Each number is 500 + 40 x the weight over its row's rms, rounded and kept within 0 to 999. Layers, rows and columns count from 0. Numbers have three digits each. The size before them is the row's rms in percent of the matrix's.

# layer 2 MLP down (transposed), 1280x320, rms 0.0353, rows 100-305, columns 64-95
091:581426471467478491503528481495522520508546469473500520502486490571458426447547549506471572523537
109:506490457442521499507499459449417502510490527530505525498527465474520378479475510464489534599482
106:504491576461512530460459579414516548487527524538501479433552550488487445449421509456527532532550
072:440556546487529448517497482455441483491402545526486519483512443548496478497566474486470484514321
101:391525507470526488616519531538498551461553463512485426561547464479549436547552522446498529516458
088:608532416487427564477506456579510497539569535450543515604547480449580495464506463495499477492455
109:481521497501455503586438548502509557495534526460465416435488456522506575558511506473458532561528
097:509503525515484537617531469504429559489502481447559484513567506524479516465506463553517491561479
099:501563465555502529546472456542496494474482506527444522554480447506472467512516460500497475483487
094:523487497526408485469468406607501492444535492460481527561561494479585435462485451486481459512558
098:523438471415522506451506494458451479482521471501571489562501542475505506519514522544497570490546
101:495486505530502525484476511493464594564501434441511532584512467499535507482473453478526479504588
100:460563499581474544528503502542446588477474525518511475477508530511462510513558459412451511497552
104:473524511517512447463508511415507404519494477502485471469415485533494479458445456502506443501564
107:445513553494429473543519503515508569489481556418510505435521444444437542455457547570518528560527
096:491448475479463526561548545536488502517490575500487488424501498521477512457425478471512490510477
071:412553591461519476498493507468438485481383530500524505424485420511497503486504445472474496496346
107:455560451555506447465547497479482498454524519487473500517524515487521592508487561441494496522469
117:499483516501467463460500495476476469481584496469500516475512507484470573445519462473538488502458
092:554470544567556535504484481570512507460452443514529501476508475426504540525473441492455443461523
110:521510556547523523554495454506483517460368510531528458539560530472490485447457495527507461494481
094:533458494511498508481493491480468516570448551458477473497532622407424469515558483514492565459539
103:556461486524500480434527477459554510507510419514523518538548513529439516507458507528470547456456
104:505508458498463452478469497563488518498507430510593450517544468481461488546475551577521503458515
112:608480558457494577523465418539523504477534498460549513504519452498472569458511485531434486460481
096:468479459459539465528467516518458492469493572520489486551497534487455582422453549544493448460545
110:544587477495524501456456423479492481552458516497479486494483385472482511526598481606507535432428
122:467461481503514495461442472513475470554475487393521584535500537455545507496530477463442446495516
082:540537546449543502470467506489428514472572465498499451483485587505487513521481507513508546508549
099:395459519466539449467497471457395520503445522526532473539506465490454469475578465559464549439515
101:537449540539445529507488453493478442459497467476507466483496500468518460481440481512519453502488
090:500518462451534463509553510496508532500538462453465436521555448495460490498509531467529494468491
096:427461478507509536471530491578532539502533532454517552536418509498515543516512540559517516535514
093:485534445519502478445513497512454560577453524485513473534477523504455519431440531515502476574497
112:447536546476518457454434436541522526530447486525532522499469526380539465461454516487478542518519
115:519453550499403504483514513538518499541535497446451484602507451553530555470434491607548492536553
114:513483526505487547472518448494513468472518484503523461405499413467494525523516434501544567506533
111:485548515555471524495523435515460503530487463565503504396518502483501498494568493503516470515547
096:520421477481455456488523568495533492461484476406496526570481503477553503484543550553546484439506
100:617471572563468483500465579500605491510514494495540586509449479529547568488491480462535556516485
099:529528392529538538513538488542489485479561508417469497516513486511498601526535508540447518516521
099:528542555501497511498546474567541588477542450505550532483493477540494488520513487489536517477503
073:484529579478522456457485502499444494497409513528495511426484464525512449528537460503482473504319
111:470544491519535461524487445428552467496492467548497526499430455516446469497572483501512490546467
107:514506457509473441565575478490517443476479522437497519553521493509495449521491469520457487466508
111:498556442459577447494531541469482472533484484472520484565511567547474526500491533498520472525530
099:511532552461470482493448494527527487485484532512460463566555505564525518520478524510450460525526
110:476549587475444493457517539482517547509490467502571534502451433437553544532540493493511555532571
087:533525516538459525505457480569589476558508477488508535483489490573514474505573532427487532519535
100:493526535463487479517455480455431506527547480480431517526498504509470617523511491562513501475517
101:571488477469420531511510464579514488440426468572516457473529454481561482468444519495557518535534
096:541516491576484472531505452518433572473512500513563506607533491469448477546397457502492603510504
104:532513505569509526460503566411439480468433561462548520495481503514531530526494444535488469448554
088:565487525539516439448469518508456495494423522490550554553595477540472429491564486484489516491456
077:481517561472515478485479503498494539495385525530485553443486455548486466504555439489473443494316
091:567472528495461491484552437497500527511499444432515510463484524518534533507455514504554491563501
088:532513502516488437381623475532505484527536462500463529491501547489451509427492564494511559521502
103:521539488470501476481536430523455516522458502487443539536537492525505495464497522510460554492526
119:477519493449638434555489564424531478555500487566502404503560542507482593483523463489459493515473
117:493527511520503449501537520478489447457437526521486538426539545488449495525521489454449489508507
114:459538485493430484437559497550550510585519518454429543499450449596429537447530505449561491582484
106:491521444538449513480610512514479487524470454591488529593536484534543463496439502516453533535441
089:549488539505459547500518518502452504478459471510531462516451464434479489501528471473525467469545
110:495498476484500503494484479536544472486510443478540437484498502530480481487530489539532584507508
102:495557507510490439559502523550519453538554432534574476474458503514528523472509543476592520422501
083:499509456538522490403538452573523386576584505456469460536458504542455414510502482445503454437596
101:445508495503483526531510487503475456521538509510500459489449527460557520498552547467467486517538
091:542541466462522507475445505491470489500510465435503464527503541537572529531411408530501526490431
067:436547554477504431515485506464458491477413546521495526450434476517491443521549444474453497478343
088:470496432537476515515464459445509428498500500525517452562476511580452453449478441484483439534553
113:493507479539503539500524542466489507496483473519446455474591505540516482515387509591522528468442
093:499479485436444548536538436460550483504598492511568517479539525469402431518510524452540533530518
071:450541575462519507485512492489460530498413566548492506440498483565475470517566448479514514530328
090:543485495505465546509548468499530481517468494458613445481529480437461464538479458503503534453508
103:523495527482631528529506465521537563491526473497514471497484453493484469507459464452504468465560
101:481541545488430492472554576579554561520530483350455463510412528466525542506501537508569490523526
113:505491448526539516529553518447473537563548532500527516524450513479608540484530454445552507509482
092:506509478506523501410547479522456586502474499462498462513526471490506521496457470524469433525467
111:524465485483541534403472483515557551561461467494531508481538459476527416564498501516413551432478
108:526507555470559441525514509481514503460493507482484521505557421493487482555514502484567522534491
099:573491513526479549511483518497524539517460523518520435525587506508561492466465470515546530517535
102:459501447439533542452494524522537452499498444609407498452528531516410421584570485492476442459478
101:486428517507492539511474478487524521434448512493513451479474493463543478555502505542493500528547
106:546546447498452504518515577470471516493451416513448506501497501514460490512528530484481494547478
112:492542468495447486475599492494477461522540457477526488477535463514464480446568478555474585503525
106:480543518498392502483531551548576550420456459470526483539523521572470509425470494452482574555490
096:479500453575471560527475513525505440506503547505473546555506549432483523447542531578539530518458
096:429519515442519436460530535503471546500454508505461544508443523559441450488518517529456526474545
124:493411520518467581518477424447487538455509526463515519371482480565514519539545499529476472459452
101:524550483544537526501503546533457504500529620478467502486435518487492508548491514549483483488450
094:530488484542531463610482446511467481469492527534506458545437503481436521483514450481460491514472
100:440475544463514474539487518499413508556499549523526477469399583609508482518552457468490475435438
125:560563489530567588531470424479491558547540494429525505548518470511493388502513524512509591500500
108:528516486440556515514467519496504464399470503531479467492461491542554490485490473475522496496524
097:589533440496562420511478495528515533545644453475539444521501489501426522488513544419496523477531
099:483525566505445428431519522483533501512505452506531489572509510546494457496511436519505470469563
093:615488484492515510466497507476496540566504494498516531516586452519539486460457590566498493432523
093:514465457451490483488547488536463464474515533508485530478511574523569543516507513448475518517508
114:483475462642492479457509516457488512563447537493547499456526519546510498490567559460502543509481
104:514477468534526482457532500495532521538495537506549494429562484533567541441491469555539457525504
118:525519491532492455468491489509494486451523494547543442494481488535547475472542522435499453565460
075:494455512460476498490465502451511551433459531499546444456586482490511461585514457474467507462439
110:442427534436432544476478471512430518520492574430571538451473541530520514421498448473538541540514
107:568488559492552504483495438492555553506472435510501549471505512431459498509516488577591529430509
119:525473546498493513485470530524536483484573445431483517504482577511407481533500453504461540549549
090:529496568484536572544584479496501501488476551409516508493548532482497381489507475533553546534530
098:448524473485539523525498526479492526549544548455571528491579564545496515513433519596481506504444
115:501457527536481547473469481503520489584436531470469538485437510462503539475480493560492542499499
110:477526537557551511428527514542520459530493436470485446483516479512533481543542447481505559546471
084:545482492572512417556492482481453509541499493510516536491532544487501367465460459517492456472508
109:484440486516541433490530591509468432531500507489507391498429479498498556487493471532530482473546
103:538514556500544524569501491454530498481434536522491531513547514482408461483531532494468533519527
077:520504487566443480415507538497534536553535535520504490552467484558504517440513493522553490514637
107:495509462559500526467525527446477481497534497517451460580517514568563495536599558510490539530485
097:478493467484510476418533508504519540491500484516518456459472538438471535586477444510591481549501
099:536499533467536414514498467565416606471456438455533443478529502487487464492506546481537520549537
110:630494475553458565510520506512577500515517529493556490502536526418554521460490416526499503530528
101:495477499529479523457507521503512475507496473533426535558566535507557523550469433557472516512505
107:504472540509521491506564490547463477556378488489449484527473507603518425533492506524514498462513
099:549373483463479517446508570488543449480526545472521454471576489549488543533546530491523582533454
128:438493461555506579560511492517503455494523518478593541553445557494522468477496452508533461476520
099:481495523504537484548478502459476490586500501460502481530545475473485500504481486501497481548497
111:545431529517522438448475486514439509540496566545515452506494552492512466579540464467487466451507
112:406544536498432512474560453419515570546511514437488473522494489533445482484517517513516540563522
113:518468535527487478519532480536574507496472508523515503535426506480516519514470487446529565476468
098:523485438515448495463455584540576544502528498545479502529511546532549530436453515507466547573457
098:496502477493582466564468507544558514500499493495411510449511529465487537567536551484494527534492
092:426439443563472556477524528502556508480524551543472470468491485549509523477487492510521486559507
092:579530475519460490481461542498489530513463415529480478550584420500479529480543485494499565450457
104:497497537533517523454459467440512500557478513482441521514469554529483498459511494477475516493744
108:470584482513425411403514496448545463471552491567506522535477538481498490455452480444491531525529
099:466520423466538498501522474481469543528460486524477538541491519531471449507565544515487497470536
098:514453460536466498498523438539550519543492551451497478456512537454450491413528449521570537508474
099:467446452545539597514568486554533508516462559508504542504484439513462513490463504519560490578491
074:532547480478545482498542489518479497472488513482520559516536499559435391536519528506504470492435
108:489503557516542419489488421447410560552529531447484538427545492510472563519522492468520508518500
092:554449462475541529529487471552493539443506511500556485488532571514515438516478470482495421542517
093:515474500512438461476431459532508506568523539479527564600430464485514512435510466577425517537523
097:531463459512529466592495457527439522487518574461511498531478509589549499508468485495480462525494
109:485495495523515546512448448457445501425502497505524433484522486424557549482565491532469472474458
107:485509541511529458532500470558485512506477485555486595446487481534491558570552450420480498496506
101:564500508552498497492548461519536527562508469494503464489526523582562529488482546506522538510465
100:570512471505490559444533516546513542463472500490553477466465502419498557480474462575508501479543
088:521540456464430442474521483531450527477469521549470455516502459481519515513486504516523549468527
096:540507462451542505488473516407535536560501491491489519475529416554445416541441502518488447526524
087:530530509528524489490514526434461491542480484505507481548491526433543474485490492508500463477538
092:457576445564519558479524490534454498527546516456510553480505444514520556513477496409449467558568
095:493510460610548547446539480561560462466452474456504446486514508489480447513532478561502438474398
090:573482492485469522492500516545581521571529480504454493522589501492518590468502512472479537508595
086:497483461517502557587450519530479494504546435533503463476590514482510480492436424537497450486511
102:524520555454498546477501486494483449495540518543479509517494502489452460513507493515497509521487
114:489466505499471555456424482449516545439501553522564498530543498411543476485444440529554499509352
100:562568523480505468506497493544496571502490401476529458509517532561423522505538533505506552469499
090:517553451467451484474497524505540516541497454535586507460505511514445516417515607509508498484545
097:503484536546557461497512498549543504540532515497483408530453502498560481460416480491509526519487
112:504502543428517514486495463440502500479417548483475515504538533450504505533453492456533518538469
098:498489483554524424413500506530544628537494473587497546549494501493513508503497475419468483581511
081:545569481528502473546521497486539400486496543447465575470515458363501530470513503500466484480527
103:573422536502512521568507557504573460483507486456481473543467503470499510521493521433471481594498
099:537558488458519397550481469469559534533509552541473462518501508485441537492550510564502498508453
106:446494474490475549452472471463430537456459474505451506538473489473509449520526472490535460573514
109:462489464542476522536511517518422542455474454538440444473504444485494563457432469556480496490451
076:522459515524510512489502497554449465528518487451466464455553465546501533515501544512556422459521
092:498464477569492541529500464489500554589559511449472531492476493464482569470465459501533490515574
098:487487498503523489495446552515512413474507488568495502480472507479547426448483480487540478474536
095:537451491505493555523523447506457498496433463497497448531480528445521442550447522420501521497539
113:484519451500523477479552616453512480494476430553528504467568546483503461520522453516495536606473
107:480470503419481523511481489515512498493566496502485518578386477548520464472509498486471505456534
098:456449461531533550437533483537522579591446513451474496471522538451555536500519458514496461521497
097:554521560413502519461460468598488445515503564532460502466507418480471523470460453508540525602551
094:530496501511493527488562491572494461560595506436497532529506407448560455466480518562527497496491
081:501431506471424432525480541495450446551518510465472484548477439561478585529506429548509478453469
093:508461554505486515507497537478520447496516443511532510523555525379541507523477457517521507481480
099:533483444450469510457423500482574554515544527564546595461547440568487530497534440477536464487524
087:543486517500491513457497503483560532484437539406490424520533495434454470460455530536579548460455
093:505500516494563489414483506554472589457531421544496587489559477523459411521481566455448526514460
117:469426525550597497543544456482505500524503445486438579525468444496508524524463534450428469535504
079:482536555498514456504489498500496492509425471494494555442492458517521474490542455507433480484348
101:487492511428500462507482492579476464458513563551476524534564480527460483511493462525467463525477
103:548533510457501513540530520549533543506559468440495492507553532568506487490553503466500511499496
108:502527571549471478516584607532463482423459436503500497444411487512552492502502462451528498559611
074:495522569510406522513506455504537434532510513467474462473514487436543475525423402547479509513495
116:480553473483457560532521559488521523477468590500464544486531476480488513489449454453488503444500
109:497536522502489549501571480537506499442464486481470517525497490494494545539527545431454534509521
119:472477487562501543420460470500540578498587478489500437481454472515504526479497486416474517542515
101:537495438548498538487480495536457546480455543416441564513655596421402543490502579591481489511465
101:600513554454544511448517531581453438541512454454506473465535523507552489409541466507570523423581
099:498507459485466487500496531480451471513505485541477497514539537498522551452481581505486522475425
113:527503492554485517491561498422504503463540511472444494510461472459478533496471556522455527560510
086:578589480481556428490472509504493470486483510509508521467502513558514421535515519524513497528478
093:479478484530500522505556504532548430517571470447543469552469531456509401414498532453504457466537
094:512480420537492555490556474531430501466476534483486442486519464505548517485517523525609533520425
102:514503433472497448544428487483468521474549549489550471575527531554479507468559528585518484479509
097:507454517536563488497473534459537499548515538535539475506414563530534505472517411471543471506527
123:532588496532461577484430454525502462534498549551492466500509454496446466487539468465518482509468
104:514479565491517516520443461519515563513533499513502490462539509442417488537553482527517552478523
092:498465573533480493485523399552466463535575582574564525535468497513567456511383501542536497555512
101:526498459509501527593500537470493502444508446556526415435516494417537468562530470559472511502437
111:520519456429449485471490498525455540523469516526472584485560475537523560473520428479481480463492
111:473495454425532519520437515521449535516486512500465525425457493484573502503479559537512554513464
105:490462476497585573486583530519499474476551475531503356480486503512506525495569457496499537528547
097:550472513527482562495425468521503504460550548563481551577503485503534511476443516493517476523552
094:466517469575521597499487478495558482544533512485487486533482490489497548417486409496482430477479
090:551506506501481495537520510543466501528497541561459479578549503527567473466498484471524442511530
101:485487467516522508470461574480493486454478542517582427463518533414441517554462521563586538506450
105:546512495532538493629450512462496497552546575519557525512491455538472513476539478545495525491496
# layer 2 MLP up, 1280x320, rms 0.0344, rows 101-305, columns 64-95
107:471491503538541560477482518492485537573525500496509503533466414609507533439475513547502469513458
108:459540497450515558552535542397463579443502491486495498488504509491466512535496510511442470549438
066:478531507517533503542461479480501531506485511491503579480476495544498478538552516495447529510476
101:493546571568505442508459435457503542457511481493503541414470496452504505538433496501525495478428
100:566505624471491500500492455469441531475480462514490433416497489474483476483504517506523479474494
103:458519603446512477464477542548444421481522554576539502516520469580537472493553511468514480505503
094:498564542454486482445427547464521503487425477453486517435445437484520512499437434501533509559457
105:428496568532444440540430490436534522576463451538455447522465473567507501538500565507560496468460
097:461502521476552461526427526483488467467491474496526456405495493461484454441468454425441473537479
098:517536449500532426479512463497522473560471524546531572493462529467480492483497536459482515486486
097:524472437437513499484495544493499493381457471475504429419555463503533457584462516479504505456459
109:492516546533505495478530502458552499557490492521519475446484440489512481529496515474531553479494
106:520528591495549520502541415445500476493525472544525517465463509506479485543489477534418479480440
105:471519565478564496412459507520541511488493545487535498499509462498494466491565535417592527520461
101:498532512461548450432460496541483504526483432451513445438554430568432521478588545462423546411526
064:471481533477508491521501475464482506530453504482524539500433450539493445477459478433512488445462
102:506478503533511453442458517523486424476580515520501495515470443494491487473621517464465468456529
105:478468475470511574436493478519498515473413515523479520519497466522485513579488474369401505465448
094:559600512516589483506444540555517450562495517586531471481543421480467433590595459523514558440463
109:504528484408544460377471430460532484449413498473513468451458534537492459569471478429467504569490
095:494541532488429508512531473496456470554410507503538532537469546482515496494501473459521506467485
110:494516487498502431449467406445526546509481461490527551474531457486468575591517598457522428500501
105:545542461447470434542539469555495506439519422513507521406484499518484403464447456534554499540533
104:456463500469524542492505459445463567464424512443545493448472401489433562474486495467472557542373
100:496554534448497510522508500450532509470491545472555527491480489520535557494492450410509539563503
098:596560495504505492526452535466550550512462533529486486520448456563478468491467495394519502485476
108:440507469460565532506429481469469412561418568555504519495463473500464490560527488467446456509386
094:441488542491527507457517488464500456600506507597514528500460552477525490491482513547488547551505
110:479475540447507477554455571515510579477463468498444496352517486511452507463498483522437527540488
102:482500499436504453465562517495459421536414564515463552499481515477475486453496520424493491502519
090:509488567507522496552491497456494478539525548508490563495492513589519540563483405496485473516435
099:440547581505546466540423459451449506538552458512508535515354434518449554552512502518488495506449
101:458528523482423475489497465496496469508495502555474553470487524544449487547580510515404457417517
107:442461505499518515375516506454502520486409573504544511528513512567509436448516453537437508442440
107:498544495521520538445454452494493459496475444503515473466483520494465479539496487458413545509388
106:506433528537473485490530423490448515476465498532486500482479433571477451523472555473490530517448
107:502507602508547528480506470471489474498505444510450484451534469499471548494555487481507479533427
100:454479531509425479529484458488530493504507544471459589413480476536539536498515462517439468470508
102:535489477505476479477477525498485443513454438498563505477485515520550491534498462476513515467511
099:528462555450514565489473477498523506498475539534562484543439494558522550549462486478499448531393
100:415529560549445543455460440553469535523510568614498495483501462514508477540532477475491498513443
065:505529521505534530475477538577480512544484509567486494442424456575512476501511518486504481456456
104:445542520515454480536463463493486394528522495487517521499471490576472513550453485466436486574466
102:507473486509416449470469497463476427354497561492514490429470511557461506510446518521458551516495
103:531481558457511518487553511436525425415500566470504503526455490506505466547463475400480477465465
105:475550505462537481527500485458531477512493507469466525447468485537504517505507474449497525557522
106:481473462503537476486429432457528463462428517466513510492464452558487526504504507417561456490510
095:438585548525551468468430526423479489476447550491430450421371530506487509536585464489470467546489
099:467521511505481509517500412490520509492514522536514541517387494520450550484438485491444462484417
095:484454506465509451531434538397451428406454501506525530476438489496489568527460474498460448519444
093:492545529467458501492488517475439545459429554436496534499515418500434510525424449534515518509371
106:473516555473520468444513630498415476496501488475441438491541418584509472486535546541526532440460
087:474510541552493462486432453526459469515464538557494487505490534551474512456485506441524445483478
067:448563508501546570529450513534565542527484454531502542458449473532512496503481507508499477473476
105:499504529493532425497482522439491566434473518491503510428494479465417452503586508427474562521497
103:396485500467511531464434463532505534466494546489501545480476503489467562545505582454406477448483
106:494522472492468522425465463425505562491466502545471499452472495480429521505522456449475502518478
109:468492477515537476448493517519485415469463543512539480448466566498496512481548514445518516456508
108:441484436527444506536502532515540513587490434476524496477498403506506553513537517473501469500401
104:458458588438446417514502479501476525473490539500552569546481437552522490525509457500503478477483
098:459607508488505494516513472510487568495481538506504601407439518503515477520475433442509544450517
089:497494473530566502464448556476449516495486525499459492496500472485465525527429564527535454520424
101:455572451501502456458462412563525461507523554501565505501490500592501487500480524512522437549493
096:468571554427537453482546519493504403491515532443504543442470480570543456558512478404537497517498
100:478489523572575496566528478509479437452485510501491471521443505478467484479520479471482434507467
093:499486507511523522528486542449364527496479545532486580488513546436480562541489531511455542505466
103:510523520464499499545522472528452476470477477564516505443471522523458434493552637490533479439456
063:506508541552528502459477554464484501484501527546452541492489510551533507560535501453494507505429
087:502499521547532498462487497520441509578499538604568479501482405503507482453445468429477457584452
109:500520495532500477472511500481482508514409633473542504444431503523504509525552563453467536445526
099:429474495505520545568478451532474451515507473545480465463492499498431478478536507523501478504452
066:438508510421472494512426486494467498519520486506450458458483480526481466454531484499511516538450
092:484481521448540404487437516495532537471488451502454517458465420507412450484545560490493418454497
101:506509499535531466531509509539550553520449542609456525465484456515499483444473523465465522591416
099:571496455520528504462554457481399521532484527521481544525444515499469494515502450499508503507439
110:484541556523548477578507526502573412475544491539552480461469447527544512477519516493452468529456
100:436532578520532531500545505536451524502476532546506491467436511455560498481505637448491458569440
109:502468538467535494439483478459475429498481502546476564404480459483455564478565492456487525491466
103:490509584479480538458454484481393571475492508510523563535406520525539483525493504576474521508510
099:483522509515477398514513549474403530547503477570495554463549511521524393445498520478504503505450
105:504518472559456451532541499495439531491406460505516502487469417503515541485486527504498484564456
098:512474502468523513497474571481527466511454471466476503474537454576532471593542560507482508410512
103:547505495526526488491414581469531452484513537566464422409500394558520519502569673488442525553499
107:478483479538450541464545516450536558477446601495473537546532434534510534516537531469512514463468
099:445489538514487411557484500450438472489492518534483550522495481508555517497540488458454491528409
098:559516553529459513508513482491449464425416504504480482459432473505452459531482471470529446437463
097:480525529443472495536583498516467485457471419506571480426477455482521516510565543502457490570488
110:471548468516537458484498523501487552476469475488505477469473508511486494553450517492536514533442
097:464487525507491481521430516455470476475473541520583445441415501540422468568490482491406486503475
103:433543503505485479538438466484504542524496461562475536460464487496409500511428468545372502520470
083:499502514466570479450443462494433524507474482558502492440519455496454421559467507525417493469491
104:478565515527409478446489494519542568478391548513506452508466486500523482483513609540537550520444
107:524494477393445467512503536510500556500464521547421509525499472529446507566476520494439561490506
099:474483438459468461502475473476523545534521435517598445453487453540478509533466477528430483554492
100:456486572476565618569514518486486575507475501565517473547461457470506490502460456475451499460455
098:455599543482434503473477522532511508523477524573466538461496533586490529552559511509388538522454
093:443472496512537542501474472559497509453518471507519533445495542495484498571555492466459461476419
100:431513473565512474445404454431521392503435477515506507515500498519518460572511504486536503513401
104:435486570536507488517473504465510508523472406539459521441503472470535547472537602545434501532431
102:465521525482524473491422508480513515567507492531460486500486411483545499484468478506574483552514
089:481442468519615485479443487469507499487488519494495476498460465567507469535531528460513512557459
100:497545538459494512587469528504448512446453595517474557481445474536434521455532478519509477474472
103:449497491514471536469473530490514504425437580508524488537528540566454502610524539419511450489419
114:434506554488506501464517510490547472508463538495487492495511389544451461569578501414445569494368
095:469567503457526534461541581483550467463449535518524506523427494458459525543450481480492457589486
099:469551531548508557585538523505424503509456495519599487352522483499489502490535515494479515512446
110:540515485496438505452418466559510522484453499540496403519519476524509470516471484483515483568440
107:484566510516523462527503496450458458505427593482451524494511501570503480561499490447518483540487
090:492539520495511493462490473471576472503536560510476512518392500510495517488472472446526453510517
110:529496492439619476533508483501498456515529488490533439472473449547516487537438523508451547526511
105:510530496497553431473465513477523500474424542505502527472430469560483528536504489403546581556493
084:441493496546482515530484460547479479482523510564481517489432515521501466528603585537486502620483
104:464486538522578406514449557501527508586459476527479494524518476529436488539456501476518514538503
099:518511508503523586545543524508461454542480528548510521508503501569506540465475481550520450491459
108:454507518497453510495504494470523541571494502516562544465443436468535519508463530518428480506465
106:501552474543538486512504535490450497485523522514468482488488513546479491521488542553526519523507
100:537482510492471493476457473468514520469543523539492524471429543506516545430469450527488477520461
104:545528541500573537479503496483467448458492482438520507527460470570509483482517509466477496493496
096:445532533490484460450518527488453623551477575511455442440422534524468542514467581403493535546472
115:487526579514400478434487473518481498459446502491519531474422441581533563478478522552485499559488
100:528588514459495505499463500481438495451467596486487560500453530538466518549473540434423504558469
105:480550512461593485475418473559499464488483563523533544480475439520503511525583474411453444546438
105:506576604514459522519463488531485522539503522508546494525454459542478498545476444412497460557449
105:512501501542449430499446535458467497478445519494556458432430495539463492443537526571461565560503
103:518453460429424513462469494463445543510469510421536467455435474514452449451503529508563484555504
096:504443558559546549509511511484469510498485528552547496550504455509508446480537533471403506547399
097:522552510461481514507546519454473534519473557453558505497481432463474467523513540469472504465487
102:539494482554526532504518516538480486495464509468483523486478454525520506535479474437460503515521
110:475530504511474522510499518489449489472457426512514517420437514498553508502614579503482450534500
100:459533491520465504559494451429526523480473474510506549495480520508469501470429516504449516488452
101:467466509468513471478475380500525560462534490513553547453514451552448458492449545475427436471448
098:546451580527457504528459506506512500496497527513549538492507441472545516536501478490501473534489
103:511591606494479506493491488525453566456510548483505511436532468509533544448529551508504491561510
076:511544538451528484448471540451502516528465472539545518496480484513406402485478474515466434452450
109:567607507460526450505490528497512536499455506514522489475491426584467438597487545435494539488492
097:509471507527480376473570558480508476545481534568507546497516523627523500557509561472496481450516
099:446483494491429502552473501502447500439459472541552531499474544439511452562527571505520442419503
104:413505541539507535482517531464545476488507526543442558499464496468532448575529499480436453445499
112:481542566449444457485509481438545549539481518552491506454442460483463566517470480409502460548467
109:465540514428463442512521445438478455499547536540568630533430462568456472530455446545442458507464
104:512595500523486538503480509505524486518511517526584426458445518475540498525482544409575446575479
097:492541515530515480515446491533520521486494519506499482413544473466504535564497493524522545454480
085:506467479523559460528457413499429643450493437529554493512515523515453487527527506521510495480505
096:485496503435471499470407505425435470512516523500557450441506469495479488544550523485519492467467
099:495503488504435474485494482435462566449513587478507550426492474496495443460487560421433505471504
094:517583541489473571561499441422468560462536490498527534497398441504487508459456540465458459525425
092:531569496435472404437457460539557453554507534587503583454476507490475539476422490533484457578529
093:492618594527564498441493473481507467494473516465434512458476541457410510504532487484487458487511
088:469486534455502432453531459483495474517488578564464502553457529508526529499481489502478426534506
099:453525523511479430474340509408495551512520506521489489469525512573515497472519556506474544480491
105:479541535522457504530512512431487483452462513501497483443487494540409516460483446484552470519472
101:520607469510495462503547540507510499481487521464523506517469541527485519490478457469547576508513
094:550553556484457511482488476445393469486449569523556455465385511520429497461555454510527546585470
102:530541583518491471514449440485445493431509570551520438486451493483546380483482509492479571479481
109:488581509389486555541464539535501513543482546496450509487469485469425488541486524466514461485481
101:473497516479528525446495476481507464552487511573446493536504513471503508485553504477498494489488
091:463598459498474521528492476522481463563462486512469544531539441472486534546552550479506490513421
101:441529517478477499540496471390462505499486451471494480446535470483481559473546491551405511536466
098:561574495494512517621486525527513569458484522504473527492447476489474429501455476497541519461518
106:464514520464550459459526468479582419551483529486479444469501465534487563505561467446466443451435
109:518577467479506478527445517458526548487491456457534530443481438526462464542545468505507422476527
094:545486477497553493506454478484501485463531484556533501522499476503509460511520506490529466459486
098:475502504515454529515535438486547509553538483489510500496516453581521452467496457518460432468502
099:511480541495452503457517475379448551445482486537456450476491505454504497517549455475500507515442
098:519556524442444517490517602491477483467425497492464538432477457471504522516430541532523446516457
108:543531572544487467505474524448436528496449507469511529491501497565468492523464511518469578492437
107:473594490528508512435543450498483540445460520500499572517442534465484496469537455465580488524472
098:517435534466517585537516579455478487481524464560559472537522488573503469530470487478436507439479
101:521503492541531491450410497523528520471477511485453461454452504478486502544545520457493528480512
100:439550503428463452454529509353464546531484451507468487508521478565391564533468417479510454435456
096:466541489482456425482475500485478500530509475531510527479493477504452422502490504502490465507500
101:414520481530450520504431452458475445488444509581430467403527502478521463501407496529485485575505
098:510475479461493461532436559418514540423485572493456504486473475618427468484552503519490506471485
095:454481558470418500527504462439480543556522496566520592510446523517494405470519440476531462484494
101:441482584514517497580475496498540424495441477511495540420487432524491422560595512503492548546513
105:486469540460523524483508492498492549523457494513474516452438437496409455481470516416487531484478
076:464512523547513487536515524529531533498496430627479580472508479506508488482454510512490455533423
099:440496518510536433465492480513490521435446442464522534439427531523433517515517442521492559533528
110:442494553541479437445528520454503523462491490497477555507519456530539518498523498459466435479483
111:525519583485490438487461481486494448557466500520532577436430474504498517446486443480507469521491
092:464534493471501449481401472489505475503510589487501501504457545591426534480519508459442520554456
104:466517436477556485531453597500529517460445452492491473467537480434447495581600555511400564559443
102:446507518545560474531469513543507468431466549522484465516502473466495505536564551526537603574385
111:522521467490530535477483434538465532475454513565494566476528534512536482471443430554488514481444
102:528531546453456524462516562487443489541451549483479513500545493484532521499506537507536415521467
098:454514557517530427464478496494541449448452494549522496441472455497509479656472494484498556570502
107:522511507487470428519428515511477546433459489523549565484500519449485443494508461512521495497486
107:444472454513557516417482452547477527530463482503482481512487496478386496548501558458496520507467
087:521465504525526454400477523532469496501493577560476491507499453559444377511542539468489505470476
103:509531540480492502477529474481432508431458520580496447488467515484476441474541533476490501439470
102:453466507435496509506465516525477496521489523562605518448512494473521470472492501499515501426501
101:446456488427505504508477481416428545490473484524508511470471507560539474528531533517470497491459
101:495594528488497494438412525499414526502497517463481494443510493489446464585524506495463489495453
113:473595571556477551497459439551444554518438558482447457460437505449444461461535519462562534505470
101:447537515476546609518472458492504483470497476501498471411443491524481437479461499492524490569469
097:505531499453420529477519460561542503548470511511497573520477440503472542515503475436509515496443
104:526536518466517538529439520443437495458473554493496549445398500486513453491484481480546497479480
104:477535519458506510467486429411467433465458514588499501479443433497506466434442455470476507535473
108:471483501446556506480478480444474517527541494519555537534493506545538525475552461514453441424392
105:469615509457421453532452514450447482512501561445498535492442468573520563506541483491485340428482
100:493525507516478491503416468464560472551465521530450482475430492515494552478504515480448413555445
091:498558512565465496536456489500491483507527488629477614498472475510503443429518524511489451463465
096:527507552551543566459444509481525455455498517527406501502418509492529521477503525497453521480480
102:508536499467569472486404531501516451448436478482515465420496496524434492519506407497535529484499
108:501516510515485473488534553462526510503458446486485464489443458506486457478486493508483525506473